Weights of a small GPT-style language model, trained from scratch on English Wikipedia.
Training: a variant of Muon for these matrices, 6657 steps.
Each number is 128 + 32 x the weight over its row's rms, rounded and kept within 0 to 255. Layers, rows and columns count from 0. Numbers have three digits each. The size before them is the row's rms in percent of the matrix's.

# o: layer 6 attention output (transposed), 512x512, rms 0.104, rows 263-302,326-365,390-429,454-493, columns 448-511
# v: layer 6 attention value, 128x512, rms 0.119, rows 71-110, columns 448-511
o326 098:115118065145149086126121155103128100154100130089140141108054131048149149093187087188096095086073142087087125141127086125112111098138078141107115125119156087097133153109144117123090136131095100
o390 097:110126099077139159171140119100106213159168142118120152141111120117141161169089145116135200137104130073122145090112130154094172146120130121183155103108095068170115177073075122121135148146117203
o454 102:137147171119118181119150145135093150143123161123144107162162132174126082125104148113112119146151116143119130165134169130227098197119111087136154171139149176108115089103175134114091152136132162
v71 088:079098120087148088104133121153065133083066117108155143141129124095103056134122130131119137172125132159174175097131121170109161109091136128083128106084140123134178165049170134153126138081121154
o263 097:130194158116143175125117148090148077177133105149175129068124071132088090153116110066124149175061127140155043054109128099097147100127114082117091126139114139081221106157092170161134120103203136
o327 093:150100097139106159157172098148114160141119140145116124148175131184155142196121166145087098128149136096116127113082197152112058065193169177146162146103118098137092114173090148112125102155103169
o391 096:131115140143163100102158069196158141131151192186042117138137114121131140113166086135133125195158192126170084116133137135087127156075134128112136171169151110144136109104156093172111118136165095
o455 103:104092140143064103121146157136084076095138153097163130128117165141145056057145134127110131134096125153089190178198125168156138133147044066075122124120139107177130214094146140117049088114101167
v72 092:118173059117117128125187144135152120122131143126158163134090176171096216106095120188167090114183139174123117163097124173112109172102152117142149138109143155155126112100123124111139130098127149
o264 100:079170086105123076093120205118090144138120100104101121147124155083177130165141128150091176113163139089082102114145099124127111138167168125107171117149111077161067171138096102134148162122174142
o328 101:131075134142123121093118129184148079087161155080090156106122074111163094136117153091147109095092130131162097146121116093079133171094149119146161098113162175156116120162130171162150107098113088
o392 100:104118098103133127085054141103128128091041171154152101118155153150067141104152118068201097142121216188151125147178118112135118091096100152155112172068096120098145172130105169027111096133121060
o456 095:159110097111115072108169137114106104146179166146152108142138137159078151108096164137117090104161104112133146127132196148107112159090130127093117137127150111122175157185161118120139159123108192
v73 091:126091131130147138135099138118128091136162130118125158080116073069140104134191175131110098135132119142120149139158129112122125174086161125153150111114140052110146133128159100153164112124115142
o265 095:085111113097190086089138143146103094114144106170040140086157079157186135183107099126167124109110131177085121111136109175130145136109165168082091118152163104179129148113102091142172166207148162
o329 098:139179123084091161120075164103140166106112118083107159171114113081080114036145114120141154143130116146148174161155117158159083152119099089188120134121109129129124149114116113114093108156093085
o393 096:080128144207116195139104047126135105189123148111154133160143108101074143158095078143130139202163109092136077209141148128128133074120142097132138108169091133129118152170136118092147132146137147
o457 101:105147141120114135143145155164150100122141060159173117140144137129130171151175157165155127078164114132150107128103109119119169141130107132092153118101146107159161096145172124140143157100128182
v74 094:119153123112140093144144139149152116204139110110135081079099131137110122154098103138181048093134090139150079129104137125151089169171125124099152086164122094147153181154099122094146101128127141
o266 094:114106141242134101167127102121120121122147149149144178135164123156153120203102051161124049122142100122123071136155110088137129125141210124138153107138080115128122175119124139132128081121111106
o330 104:118094134074128156120127124158229114134107117138130171187119183145170116105126150095111186126125126125055145147184168158104195076108085153191113164143117103141155077138120125148147115135136152
o394 103:121136107154142104158129146056129117091077133084151129058071122120173197091120153147144152155122204065156128115065152137136149146148117108142134074120130099080128149145142138108110108143153149
o458 104:107158084062070083110154076118089145132119089208123086135145093135132147125142064105134088140139112188174093187087167131135108214160083057106123188117105103144156180119139054140208143114041132
v75 089:096180082142146121155148139108183113126125153144137170142092168151107091149121103174101124130128146203157159129164088117166073137198120148115138110132120124109190109117166128093113147117102131
o267 102:135181090053136139104125081216140085076133154188137137179038151165198198183149137186093174124068099135155109088141143165113124144177131130107131136057131168107133157131130130105115182087170106
o331 096:080069175127169102130098133138075150175147083095136118162111113157102090131089108116118097133164073130108135110085172132148087051114162197141142070174089037085134112148131156137128046099136129
o395 102:147115120145089133098104120160218156178156125101159116113102156129060100129134143113105105167128128156111074104118104106161121174140081112163110196095182119126142117128075113125072094114123068
o459 094:128154106128118129137192158114171152143135122128088102142067104105132178139117082103158143072179160110159111160136175110183138123154138124136150112099156142122178138152154126122137176071165166
v76 089:074203107170172152083120151133076127128180152138097114086133088142130134186135147130083126122133176130052130120128134141169129119176098141114143155132170091089067210134142126091107121115099183
o268 100:120155135187149133133139113142111102187218131111114146031174147114113142141131140079079111176116098105130137156152106121096185167156115096145106107161164131052139076100121164117119140132116056
o332 092:076166123150128136073081169126141108121140134089110097172162104132083149159093092119119120122157148098175149113132055096160143104108136136121170121116082095153150142160089077177131185177134144
o396 104:106153107127120178194124111191136143162126092141195109123098131141134079083137164158126122137121135132128086110060151139127141207121146136124114163105154099134108158078128086152116129098144157
o460 096:120121179137189147089101114191111107125121158130133092189094125153126155151186110104125124134143124149054127139135092148122067065104065151104167113123117129175086114150179102086102128101166186
v77 093:169156120093142154085135120111122092141111158080102119150111153140151170122172131119149145148178101119121076165071086109175131114077139192123092134177175090127081114136152121210074092130130157
o269 099:135157129136121170126125159135107094131101112090172115124073183103168147104110148134096110147159178164195178116156136151127177114082116143099101123123135097126128140136123113115095099131108085
o333 093:139078141154071075139083119144098186137125126139083160125114143094103111068109081127083113140085222102129123116108116141126134153137171121131098204104150126186194180040113131087153177154113213
o397 103:117103123143206141107140177099158180114113156159124133115148127126115108116182172130096129115147116115092158126147135126144133107132095100192075115077106155161178127114124160180031108133141147
o461 103:125112117143131150103092146061098109107164133059128079129181075146162108196079101116184181159165106141125044186101132146190094106147127132141082097133173148130031076206093131164180133118143118
v78 093:149129107161185121103119102151141149099149077158121174149187117194048102159118105155091104141200153135115184163156148138073089148121096072115113132132123171158105057179184102109128123134113090
o270 101:114125131111176066117195119104109053141124110161150126172091066081121128074117106142129156142131158114091190171104146133085168143123141161132080086083162108135144100124142145137172178133108158
o334 103:131084123148128210144093138092129081102124121169117188118089155119120150087170139115144092102104123118120111180120181157132081099134131120123179098112102158094107158109123178111145095150171123
o398 098:122176150098098100146100095130063129092129161124135101155144115090161117206110142152164159148145083107135085100079144132168161144100134135127204140106139101129141075167128057124091120134177148
o462 107:155156088166135116119135085211145120145195139077089133177164135188118094157120139082149095134153142168168112143167166167136125098177103101204124147123145143107176117118158099091101106175083104
v79 093:131116161123146163181167139101116098164142117104150100150120156167132110101175148145106146118112055092117110123086149115147126123116150123140139160165089179174191131123102139067111116093124106
o271 090:163144095111148146106095125091087141147079134129107124076127161140108205148157116128117103125129077169168157125076161107133095105152106162135117141110175136152153065182108174118149165125065122
o335 102:094115097121088178081116081150114123139078150122144126126126139152207121169157113128158166129130129161150149108179116139111062072105099138159102200162161098116110168115108129117157125121092139
o399 100:089137112136167085198214097096173177123144127154102141135120097134102106121130178159100096064151115174174104178034123153143165138107090171120094139114182135130195159115137121103112099144100114
o463 100:145101156124133166137121164142141129130131129092089165124123169164104160031101139140129116116110139094101126130183135159093141188066142102186147130070098139130150147078125146134109076182161147
v80 088:131121119169083102062112112129141143118137130090121079165076059059116109166065169153164125095115107092114122129134113122093130105118127158126096142102121123133088107130107111130178103137097092
o272 096:091148115143124127117166152100136163080090128102143162126128129095121057110084123158157070065138119147103132109121112092145147204114134143185115139141137159097158164164133120097135098083133175
o336 095:125110139093170122129119185152128140181088116152153093128132125171084195096184146117091108113147092165171124161152073132122139081125096175097171122175130106115151165116142124103078126160128066
o400 099:099109109116144126144148134080117119097149088175099143075109077122119168128137180101118111138106130133145122102083127104106131142129126134148093092177114123138184077109083110201164144121095154
o464 095:117086119142107166083056100099154108102150121043150071160126085116105126138057184135148167070108144078149152115159094137126138126094150157093077149048164110082086092121152130159167106145069125
v81 090:147138101182115121119162097136068183145042111141096130105144111081171170081143047124130095136095146167097161139115155124122083114151132099154138167123164109155089160114153157148151130100203129
o273 098:180090165092103104086139159090148086180123100122149130105099095147098165180129126092069138150127094167104120062196067123110134132119116121124109164164139138161115141108160128118095135123130134
o337 092:067144110043180124144084114107130086105134081084098114162123164110156131101145201126160105085122104141123125117169179129063122124086127111068125102175130102110120129165118160124134123117113101
o401 097:127144091115141110154123088130084128154121154097104085179111086086141140178114139112164103164116110140154119120063093113122152115210125132060151149112087078112140145105135099132181162174143171
o465 104:103161112148102115105146194121062167148175158124134121115126142151087161140112121145110137083139100126169149137123129142125117169233109138122099145065083150189100109142167131164073140136157123
v82 090:179119091145151138082073088137130127134117145140164099138171106153117133110110108134083139145157188054137119093148117143091157155165188172173082172080104124091137101124092116193130148132070189
o274 098:120114140165173113103119148099136134133073133121149106127101124125140139136158076105124181105129165165136150147142145177137187109127156115185055123106162115099126163099144089124140191095158126
o338 100:169146075094036180151138149139172137070142118120094147088181108150159136094138124151117089143176124126142115063105147122130093143118145114126195066175088115106207169126158138098117105104089110
o402 102:104098127179156116087103112094115117145189152111152141137115138091118153128105127166134214167106099103100111137127088167112108087107119179222127091155142145176088138107139113176118153116221165
o466 101:115077077084102090127126128160132193134125155096134094122097082116139138113140084104124139153110116068143128111140084121105187126101137088094132078137131150139081103110100163106107143153126167
v83 093:085114084182116113126145122103134167100072114096123124138140148100077117120144138161199153094134094178123187122174109133146135099161117085126166142148077137158106167108152106158144071175157107
o275 105:161153082094103087155168105136086134053096096159195104137123141167155111108130131099127160082133103153198130183183112167146101105124112100138161182091095090167118166126141141139198140112122119
o339 096:106148178118114147101162145149147163118133140121141153098109124155178137148123070121135167161158111108086113094085127117173160122120133158151121127178118116097126119131159125109097103106148106
o403 092:147115109181120118113093073077115104186074107182112127142125108114098127118136122132073139083158096094110120116092168096142156116140137166134094158108140080171166132134107132098201154110068126
o467 101:125154121182122114082137101146059110107143120066081134169168135135117117205133121127132128112100114152102132130147086109097124121108126097173124124123137164108129133116118083120072110113090110
v84 088:093132075094117137119148103096067075047097128144107133076135140142159147146161132129099128131157150131132071156126132103112140186075115136132162107151050104144098118125086127146154101138141070
o276 091:136118143116113123147109135136154128138132172151102140061177071141162105126116120115149119096133141112159107090158044206131094141117124102149166137064111159052099157108171110123142142111158157
o340 098:123122096149117114164187166165169099168106084117126122174101136098137164088177133167101155119111125121165181113083183088094142136111115134137078135142161077124145128097148094183112169091069137
o404 103:112116114093182135097137077108087157115144156129186088111123113197119075141050081106110109153153103172069141130112138145147091089154179112080172160172122126142177076182156153159095102149106132
o468 103:103131108163079151128160126049128098051151106146126133102150116150151154089117123107131126144178170116109081161113127134192149135050089117123124137176097135105105138149162144126076148119118065
v85 091:120145139122144146082156126114084101141104130136108134143104146106069109139118137179094112179124136070071156104160166106119118130117191107196122165113111119142172112148060150101061079150152143
o277 093:133125136148062167120082154118102150077075111130159158197143176165141114107116122109079088149145153107076166144137142085126032136087143106174153119128119087176126116148087116094065086156167154
o341 101:117080109122173150150104072155119163135141143151099097093095126151113144127159141101103143164105115092106168117156128145150144047146057145134073129086129113073122105092123153161161195090184055
o405 109:108164148146194126109147182185109109136134163096111144103162203135071135125109074076125133096149130157188152149152160074120146135093125136170138081106109120156138132081172145192123107136141124
o469 097:121127156139091158161173176126103079106136096087170081114134104095136137111162125166117097062139156133091097142164151165098125093146135142102136121124132140130190133121077128102123096187084168
v86 092:119130192153131153109191177117125071165099103115126125172142114161141168100148140142120143104088054123130124145092099170124151140107142113085115190154085111133149110086110118100146135097109113
o278 098:167162164088166111055110130072140091107126129136100107119135109102157123116081154156088175154149099127083192093083093155107123129085125113164143086078125183114129152149162165101146142108141113
o342 107:165140140111100139144094156142115175124071092189064149095046190154133147189189112156178070092115124109149113097169140096169112117165152124113126154180099134156112151145132177143124148067100130
o406 097:156045098135105077162172097139172129138115181197135113066179097085117196074123138083094081106153127115103102158183102138087169102109102128140114101095144088130118087151179126162153151071120139
o470 100:137140150144123135167154093145130079158141091122168121123148098145180161150079147128116157157114120127128089179082124164128154190127147141071148155108100118099140142103116064141098136155160128
v87 093:109099130090091132113134132113114043080111136150117142148161121130126148158082108138116156151095170152131126130157105110113106135181089150179129108180111142128138145169116104145169095112135113
o279 093:108105120046138115201151120092123070129120187177088126119114111150148129179135188125129135162163153163104173186079090091092162095217153146149136142121112130132117155128192145148120129122151151
o343 108:132115096117161068140167106150152139131167152219160140133095166121080086120114169128176129106097081171130132129117122146123055146124183120131119131125133132062151136106127124099182117128133123
o407 097:131144187119198093133098139129138047148189120102075117163130135079139134136138182090066134111128129132170136126137135150061159109102106160123162136127151159141109125122115143200108151118211140
o471 098:120122076125109185116177148129162103040133106110097111162168137139136109154147100148136041095142159151155115129168113130139090110108111103130088140139142134144080156094120080118172155100121136
v88 094:111109127089191098135065146137155134154101148177150178113152142129110121114150157143150127190104091160139139106219112152116122138187162139102143125167125151186185139124139136120128157148120138
o280 100:074070119097248158125128127098127038150113159099068043102171156075086123114126140116128132121141231151162151111117144193145123128156160129183103098128147118100134126171137111123161131129090096
o344 094:167174233133127106180106137187101122149110158137148101120093153183145153151125089145121068116095096124100091127125106095161123090149066119156133120104133129124142068119149176134088126118131116
o408 111:128162117112199180024048123145165135101108171120175147128100095163099117143167101066131176121132109159153125087093155151099123121173107105143149123044113158146169167140158025103132170104126102
o472 104:086154102142105129155127155126087182146153118123152194131172123092117117092145088116107112190105078161138184162097111098121114110129151150121184130134113151179079116102122145140160167095127165
v89 094:067145179132130146083157197086105089119141197140161105130157112115164097092130113128139108122167142078185107109131158162188083103131134174122185124083034105156093158101114126128113171111083100
o281 104:182123131091174169118093080131136069112158107096154171132133155139111092095085102142101073169129145124124110154148137121128119141058122147150134145102150180159126093142105161086129084135137109
o345 101:119114079130052124143107144094092192206128167157097113079052121173164121154168188158115186144113114187106112135091136147122125135133129127086079121048101150073160158153097099132126104138103096
o409 099:104111121157176177119111040189109131129136054157149106103140094120118147148161131131152132097064137170174155154135081149146138119135142121135082110169130086186224097143124057145099136111181100
o473 101:123222124194120170028186111107132127125118084146149151090135196106164180123159118137122144152166074062120169095180108092104114189156144145092166143163100096122048083144122132167171149103131150
v90 092:141087179108118148104071135148104085140070109149141103118163172130117162114104104149155121107126142141120075149136081148155156135069175116096168156115152115193167043117150116159129144135123104
o282 099:099150186127186198114113139144174085179128155112159068142179103112172107119068121116095095070072122094146149078135142115133109062128108074093141125072136202162093110149124167118111118156164147
o346 090:157095129039158068180147129093104130152167144130141179081101103148143121117148135174131098131149104112141117140140129103127148152106125147134125141176126116130174149137181096126177173124143152
o410 098:124125057144131154113196141102146154129141102101068115103087101137122144158157129134129137146098150189084150154132136152116091101140119156069058182095118102157126156086131150065131101115134108
o474 099:146134150128099118084060096112136145121046084080141156148109162093138165116089158157144124124131133155091136117127134144155116163100122076159125126113138123093125088145138181187116128126121138
v91 091:150163160139112178125109124130174145137114136143124117120098082125140156153111165117119148159163142069139069156155130137111112169099062109075119191097115116123159128131122158117120101132124127
o283 106:185099137103092120087146122131130169160112092098157107167152070065149088071168116127192120112097168099124070101168102125144177157128111075175051174078167148136110165171154150103101135111139198
o347 094:113164105155089058065115179108150190099135165073104126132144185121122172142144123197179159128161183125141177121112111143159105124082115162125144090086110146115135152112083168098116141104099089
o411 096:153092182067151158137158123145089116168125109117116091136092197137145108102090194090071154155096134107126152131146153120118146073166153074160103145188121114160146116180178078189112144158159125
o475 097:147150174175159120152049139170149112147096145145168128166120123098111127153134138110102107117087095137167107115124135106139124129164163159142155204125061117206138179087115123158208149116206114
v92 089:147113139113158158147150138100195090127088096143098134116189114095160113146065096134106102113121136117145141081175129097149181157099077082168131115104184106138188157158118107179104151164119080
o284 100:142093151157100136153149130109198141104133137120154162134190097173074105131149116101162067083137120082141109125135137166165094184117155103142108137124180113157064192107140124165105113135098115
o348 098:113153105109126089152118138162075145112117146147097105176143127109153142134071127089153103093122147132122073155100124132115093106154138131149157109102126122129122093144140139110142153098147160
o412 105:087135123159157109120143146167130072085131082119143186130153125099143129106166165110123171141082121110139162113137114115156163160119063130151132132159178148138195118118147122157142095112145064
o476 097:188152106167180162109159091165153103134132100164116163182059134171157171122067095136106077112144123162088184138172118065116138127096124096072055159059135108170191098115111128099126145164139124
v93 088:165063155101135095110131126109154135175158091136173089159087168104150127141141169104134136132111158143123102159104115178122137112060202121115116132124120118130068122060115136167159116140128131
o285 101:100099148108142189133161125145101099164181098144194128133122093118093138154129115082106177099030143093115129143092160146096130121129095129100141183143116132119110126102153156131156119076168118
o349 098:135154117170158146100123105129095097105098146176136141094101170158104131091157130153104118186149155117177159055139197100141101170105085168170095116144131060133131103097112162150128157112094135
o413 103:073106149138125140099092108094095135147118129086077150115145179143141083148102108138124132106066087143167173113082138112141105080158193136158128132132111172113169089101131082079154075184112153
o477 100:114102158136103127099014166088148135098166100182208091166117082150113126147128143106150145124119085160113116154121090133136157114164166110148128116118139119085070171097112091149168131089143088
v94 093:137134080101154115109181176106129109133137122109128110123077191105134163106134141129093206148154152164078177136125103120115118143091138100128133137061111125120147176127165150173180161065076119
o286 097:138101117008113103163156096107112087164131123120119126171111167110150170092196200119114142146116125131135128169150149181147168157144081162130095106215126109150150125118164136175159138109149140
o350 093:085076082100121075125099141154151136196125141097114129143156190117113108137171077133056075105143094158132104131103133154116088177183142148155155162100127216133081136101112153120095114107147162
o414 099:106134124118150179105131150155111124127139143166127164083128129140148103088128080165176070189088149127138112116127119106111119114112133170091102079116072115104117145162125104092145076140094171
o478 105:159155117151165127085192154139119085139157138179155148081127159120162124114092152154141160082134096134143159140198109129146167132040126129128097172102158123147193108116200116166114127130111048
v95 091:122078090077146118118136164155159144155107192172188134122137078143125171132108103167078117105130138127140055171123086179080151135087088133088082135080113034091148106121125138090104065177161111
o287 093:078086079115097151106128100167127123116104142149126137131072128162117143174158115148140143104168140118158135138156068070074131101157082115154103107110136127127184091179152112093122157112140148
o351 104:166185158183153131131117162089107149110155126115088096131134140132091103111165100082117110104174098150157157129139144161177116166182102097089129167103120138125083146104093200184106093111113091
o415 098:100140145118097084127098081164176129165085110127134141120121114130170106155126179147184111130118118069155180164172122152169154081172119180079100140130191135162161190153126114103190117155074095
o479 104:150136150159156104099134135126107108174114158070194145111071131177142114089041173172181150157070156096126059149135128148137119147074134144105130135036114050138172109127104129188078139116131155
v96 091:105072146166129120130166121157177068131209131104088164096141123102084170090158095136183139070136076140165144134152125165172047099164130140158110125178116104154092109172165113124072134166080167
o288 097:160119108113188069112089071120105149138142123139119137143075161143184179179166094140119111106108120136077176169117075063092171111156107096133129109103111141163085103132086161138190210066093117
o352 098:129149195129085173139114080111133152112135087144162144082090145204207118159085195193146183151112109103166143087117140143109166197153108154103105136172145161115082121129155171161129112142109113
o416 096:136173139136121085134114141146161137094136137143053141150190095138134102134130129088154124085160129138147142155188157066135143084131117122095162173119089147125135142104056116104139108132162119
o480 110:135151120118133079119178089111093095101108134153132118081115107047108145118173146095131130134151134173150155127127153120183112146183145102174178123142071171089123143149157067142129162159112102
v97 089:104129197144054093138155174165121185164127101101117119145121162131109162141129034100126126165144133159096112080164161163168194100111073071106098151148114130130151133098133127158156110125121109
o289 103:082162145123255119139067096128131112169121106111149070117182173151089098122092087124113156146121144151156111091131178085130166132149135113156158132094092081143152128156154117114112076158120135
o353 094:146114173121175142119114130063191121126138130111133130106156094160090122148156168123092112110085141095056100137138108132132119197112132178095056100105153135091099099172114096149056192088165112
o417 099:161122109089090149152082161181090152104109148140076168134090183095187144122115130148154063197149107110147151105101093141117115148093104105120137125158116098162130141146069096139126127171118149
o481 099:140121168181078079194152178155131136134130102151127130127073137133140170144088141101123110088116128159114191078139173139149141082131168128163205172151136117102131205097077158130147151113123112
v98 093:111108105156092123075069138112088149084044136163126148062143163112168122139113161137144152153114176078143166092127097161141093123096189163154174108193099168150140161133130138136101125152074129
o290 105:095114180167126152111159130108059157100171119157165137185104087117114178103094072086134109105106092135117082125116112103159131089084124165177140129186139182123161145150190121127098146167079147
o354 099:148150130122084133104082141114189111119166132100087121129143174123108140137134157066118151110210100134165096165129167129149136131155138129116149148127109051180128121091097138080064080119111125
o418 096:120161069103174084103104168111172146102131173178123134082184111191167084132159118122087114098147122159141154120082137187129170126132134094112170183149134115120128090202154131145147168184117148
o482 097:158100150174112112119127095133050140150074117131151054067130128177125069178093117162160127193155115163129156143104112100155102102119142063132105054177119181079121181079113161094135149114105126
v99 097:142134098100113129113153127103140154118120136136117112178113079089125144091092099109128170125110214189048129095094089101072139138041148164114168122115134136156116140179094160118104148154123175
o291 109:099129111159123155104097147180134084131117102149133159127131107125096139084136140155082107159126168146111141094130141096105110139160140124177060151148151131167131105100123171125136183108146113
o355 100:139087155129063101150127084139141118150108171119178139103146195127080123189099129092133087119147130151224132110122145087136110113130127060118162111068114104113158125117116121085135096062111114
o419 101:155175162167111132156108119112075123134182102216101167096161056161107126143165134112150107165100096150094064066095134139042113099157113152154084158102083140116128144157136170103128115160141089
o483 099:112148136081136096138130136097118147133155156093099095128100193073138105101164095118168167055189142112089119090179118106116136140130061121077122076159083102173094096171137134083127146175105108
v100 093:105083187104154111134054118147084128127190146120141162150117123148098122125106092164178114184174126101121104190161127168068150113176057127126160119108108160119111138080133158151120137131172098
o292 093:128079118087144138114098153154150144178130065144145140161090105093150154145122124159160077142140107140129088160130152155202127106092104143152179116140097198128122071115141150110142106119104146
o356 098:119151087138094169099148170146104124086143161147174111079112111123105156101116095040090143144107189178103160131142104119091128102142132107112171124081145099067138175091052168080103125109141133
o420 100:107124188116192140180151084125096119125161127134149156146125147105132101149195152158173124112145141164127100158110157120140162131175207132119063080174109147175160145179078126143166141157080127
o484 102:071123075140090099123120189133184102160147176157117145149130114093143030134134094149153124127119093096139084188137110139115094098143073167147055124117121184071116209196130109165162170124185103
v101 092:068148163066160103155163177107175144145143194130123106090119122074149069090091119133063107099165099182171125133057114091106130088154137144116125079153198113122131111092091206120107105135048092
o293 106:115107111153176139137144148101125054095123124167155103145079134087101147119139154148062018069179147129116139186156166088090066153119165177030112040144171126147096116097080121178096047159113132
o357 096:119138078105066123112176149153136189088130099122144163165223136089097169132186166158184128082160103085151169123126111204120115084110130141150067174128123134160073102136147095085149139124163122
o421 096:189198138215186174104108099167115131106060110211119120055094139119147166151110126108102185125111170177167091145105138161128099120138122122135149132132123116129116107107105145136137103146136111
o485 103:153135129083158087121089081133137155114150088069148128204093103186172111155103096137126126144039056157165101139136110088152149110128142158174148140120174091119194185110084137124157112112066091
v102 094:181124073181076143091085103157140125180134088147123150150125082116057106151169070154128142075126165123166103097111136148075074140052112136107145154146150068203124106158168131093152123109135124
o294 099:191120086144068159088105131201153134169049124111094216081083125162123182162146099133127126091161077089183091120164104102165099096168122065147139150130110120160091148120141069075099143140109117
o358 094:085128154162148111131176171107097101107115129112131149097173136132135150134099142124098109133159141182179093151153137158087141179143122115113156126132095140089107065085161127163151125131125136
o422 101:193150111091119185174163114158146133128110140131121097059120138122119150087158180160148138137115143077119193111174157116133130143075162155103120088083107101072150173135104146112081174122141125
o486 095:136057119114076146106078157131117205117147120146157123121085106104135066116194088110113127036163067129137107034154087089117088126119114164124132113184155169153123131128154118135150137104101093
v103 092:069096188143067100147151132055076141116129120092179131153164148114084121095206170150146124161164121097139195124118093126032042173145119125106166127173127139073145054158131165176136143133107121
o295 107:107115100189148139107146110136065096123119058155155083109168149115099101174108082087103104072150089128143129115154107189156057133128207100108198169119107157140151116177145119109099083106115144
o359 102:158131060063169125183088133146174158126136104172112183134124123102110121021135135150109118117078172145175145139100179140142130070120092107168098103125108115083149131045164148187124147176205151
o423 100:147108180143079152145132098154158095112154122120177158147145120118119130192108141099176179144088126132126123115132082149101065098107151158170092097108154138138073099150139078092130083207138119
o487 091:135097137076108137096161148096102129139138146090151060162180095075133135087107169125116111156118095119191142110126152056091125113163092057128182101119107181144114126126133136144152144043107105
v104 091:129099125170150102169156170151120167142168139101079116095152110132185071102113112153143125136141126159102097126180140049134144100142061084161157104107172171144142155135186118047122073150131134
o296 103:106140119162127149124102118131197132102109203153135126172130155180144163154143087139179090113090160128099144132095159111132119095127141128065171181129196121096103114148123145097146136146114115
o360 101:104159181108194128104104161114071157093142122140208091163148090168157100149091150091086111121168117078078137161143137141115114136107205130129078116086127075134156148092137169154087120019164094
o424 099:113165139112070061141179111091099163145077077094099103136081162109093118144142145173145113108120157165098173128149063090122172124106088137145073158089106127150115115169134063122123168198093105
o488 094:164149155130148078147139096143121121170100104174109107151117098127163110136159072114121156072145112168133125178156136115171112079145106109170149121167110211124102128171162118100084080101162151
v105 088:143077175139099116142131188121112157163153123109184112170118160135109131108105114185138165127126112111062181113119159168113132192163126121138188121090113155131129087156112112127067160115110136
o297 100:132155114127115128096137121134084092126103114112115104128156177068077139135133133107149095130110173131135077196141117134135125068143118111110149154091080180101113128084140093076153126086120098
o361 094:106167121099123151177104064210183197130105087172134127106112080090166148146151115128090130151095096110064143073140136075147152067079085132179124142194089134124140220154128103137127133137146173
o425 099:135108090171193129098158182130142139141148149128178129087170101148156117092159108093156134145136169148124114110140135250091150130166130121087095104063152192135126068104106093134102151125193107
o489 101:175061120161096151135123191115124198189095150114124158134140145114071168132105110142104175050124184098138150119177132151075113156146142112144141126123166105160118091134126155127107115078121106
v106 090:089108135088119194119137127099120142082146146109171116117162179145160120127186137126160159120149174072106106172091123146109120168124122107132078109090157116151084089147098157174113125127112223
o298 095:052117085171105056152132123075176182072112193123185110106161149177093112152154076088076130132138114126137098170100057120139126115121168108116137090112109193190131197117073149079126126169097102
o362 094:232131128155155107113105149128135093168075095154123129187064158053132119146119151188154186139063166129106120146122154135128120145122105210111150166135121180108193143119108097126067144111124143
o426 103:133121132155135126062146144137099124134128136112051121123153095177119081180090168028063156098172074080094153183151138080132131123086165131117165150139148147099029143118069184127105146154092090
o490 096:111111110114081138144158196109160146104157155085161135112139178119138128130129155136142072110147102096143109077182133134096143125090143117136111125160143154147099065173147197127109123081122096
v107 093:146046115115159111124230172177081144174085067174124148145156159151112172160131133161120092143182143112141107082161117143077175137140141134101136113175114152143119115115128116088144082115156179
o299 098:180099121124132081153108115102122139094148119168128171082127077087141134120139113140100130147143132127139137097133181193064073097119174109143144090126122141157124111058152157111118091140130111
o363 097:078136194154115167107105130147112116129079147110226089104129174118074115120108080099098183176053151122144143117093138138141101110126122091126104162095113092068166158111081143077170172077120121
o427 097:098164114079146142134062118090186193094190095072125147188073144179134184139155163199120108089165150157065145143092131065166122165133115166104127197114113127089122145212150139122124120117075167
o491 099:115077118153146153150139143176113115140139110186110142098123103084157120131124113141140157136078160131080117136164125133154113133146123143131102115125101119143093139111134131128138177119170138
v108 089:067155143137108194138118124115134059104079059117111166150091112109097156162125108097069081179112129168099147130124115129085134144153133223137119144095082142160143170110108123144125149143133154
o300 099:060173098135194120131147109075141102109097126131159147183091095054047096108132182149137143110137144161128176146122149162163120127114108127147080186124120094114104126136098158192099035184113122
o364 102:134179158127105087153063107153158135102160106099078131055131109157174145164121171100177122064148118076122104049154103078140126092068149165095143087170197176152120152131149110097112179114162086
o428 100:124144115134103168101105160137116128166084135120113116149165136090071157084144138085153153139139194145081120214139073109121122112110189107088122108156098127088149126142192130095121143132115132
o492 095:131093156047121146097141136125062096117152099111113160173108106158166086166087095054107104135110100192138071142136127111076087175142093184140126132151118133190151145143100088162121142127128128
v109 097:161183097120130093134184121143144191114120103162130144140100113174077065095130127131129162143082169140122169129127091131116116084116087196112090151125121132121213133164156120124108155146108179
o301 094:106151144131156171117121108192117137136154095134130120186049116138128172139101119170107158130124091145149124122111142110137160128139150117117144151114130137165109123113167132168082201137148219
o365 102:100111041139106100163141145186158169145052146082141166115149109100155092152117107117099079166236165108123137111080114049062123138111180167125085068157078125171139103093108082169106072131100130
o429 090:138150151154136080109131180058111113124190145119088136146145083113141132169160081161126088094106065132081140162115117172150122203111182122119177182104102074168207133159070132180150073109148076
o493 102:121114107089123105146158074141182148094213111132149173112140127133100136088103147186135190117079152077145090119108134092072162032122093141083089130112119147130186095167118141086127106111048124
v110 087:145124137110153093065115111094180170175121123155117180116171145120140139153137168122175130095133137113153164147115124031084181060138152127171144101125101158129144114091132110132144117180062111
o302 099:114168165111168111205136159117096144119132118065169123111086150132088132110125162133121134044084114130135143105105174116108125052083106103139073086125135093100060228052131141114119151126140094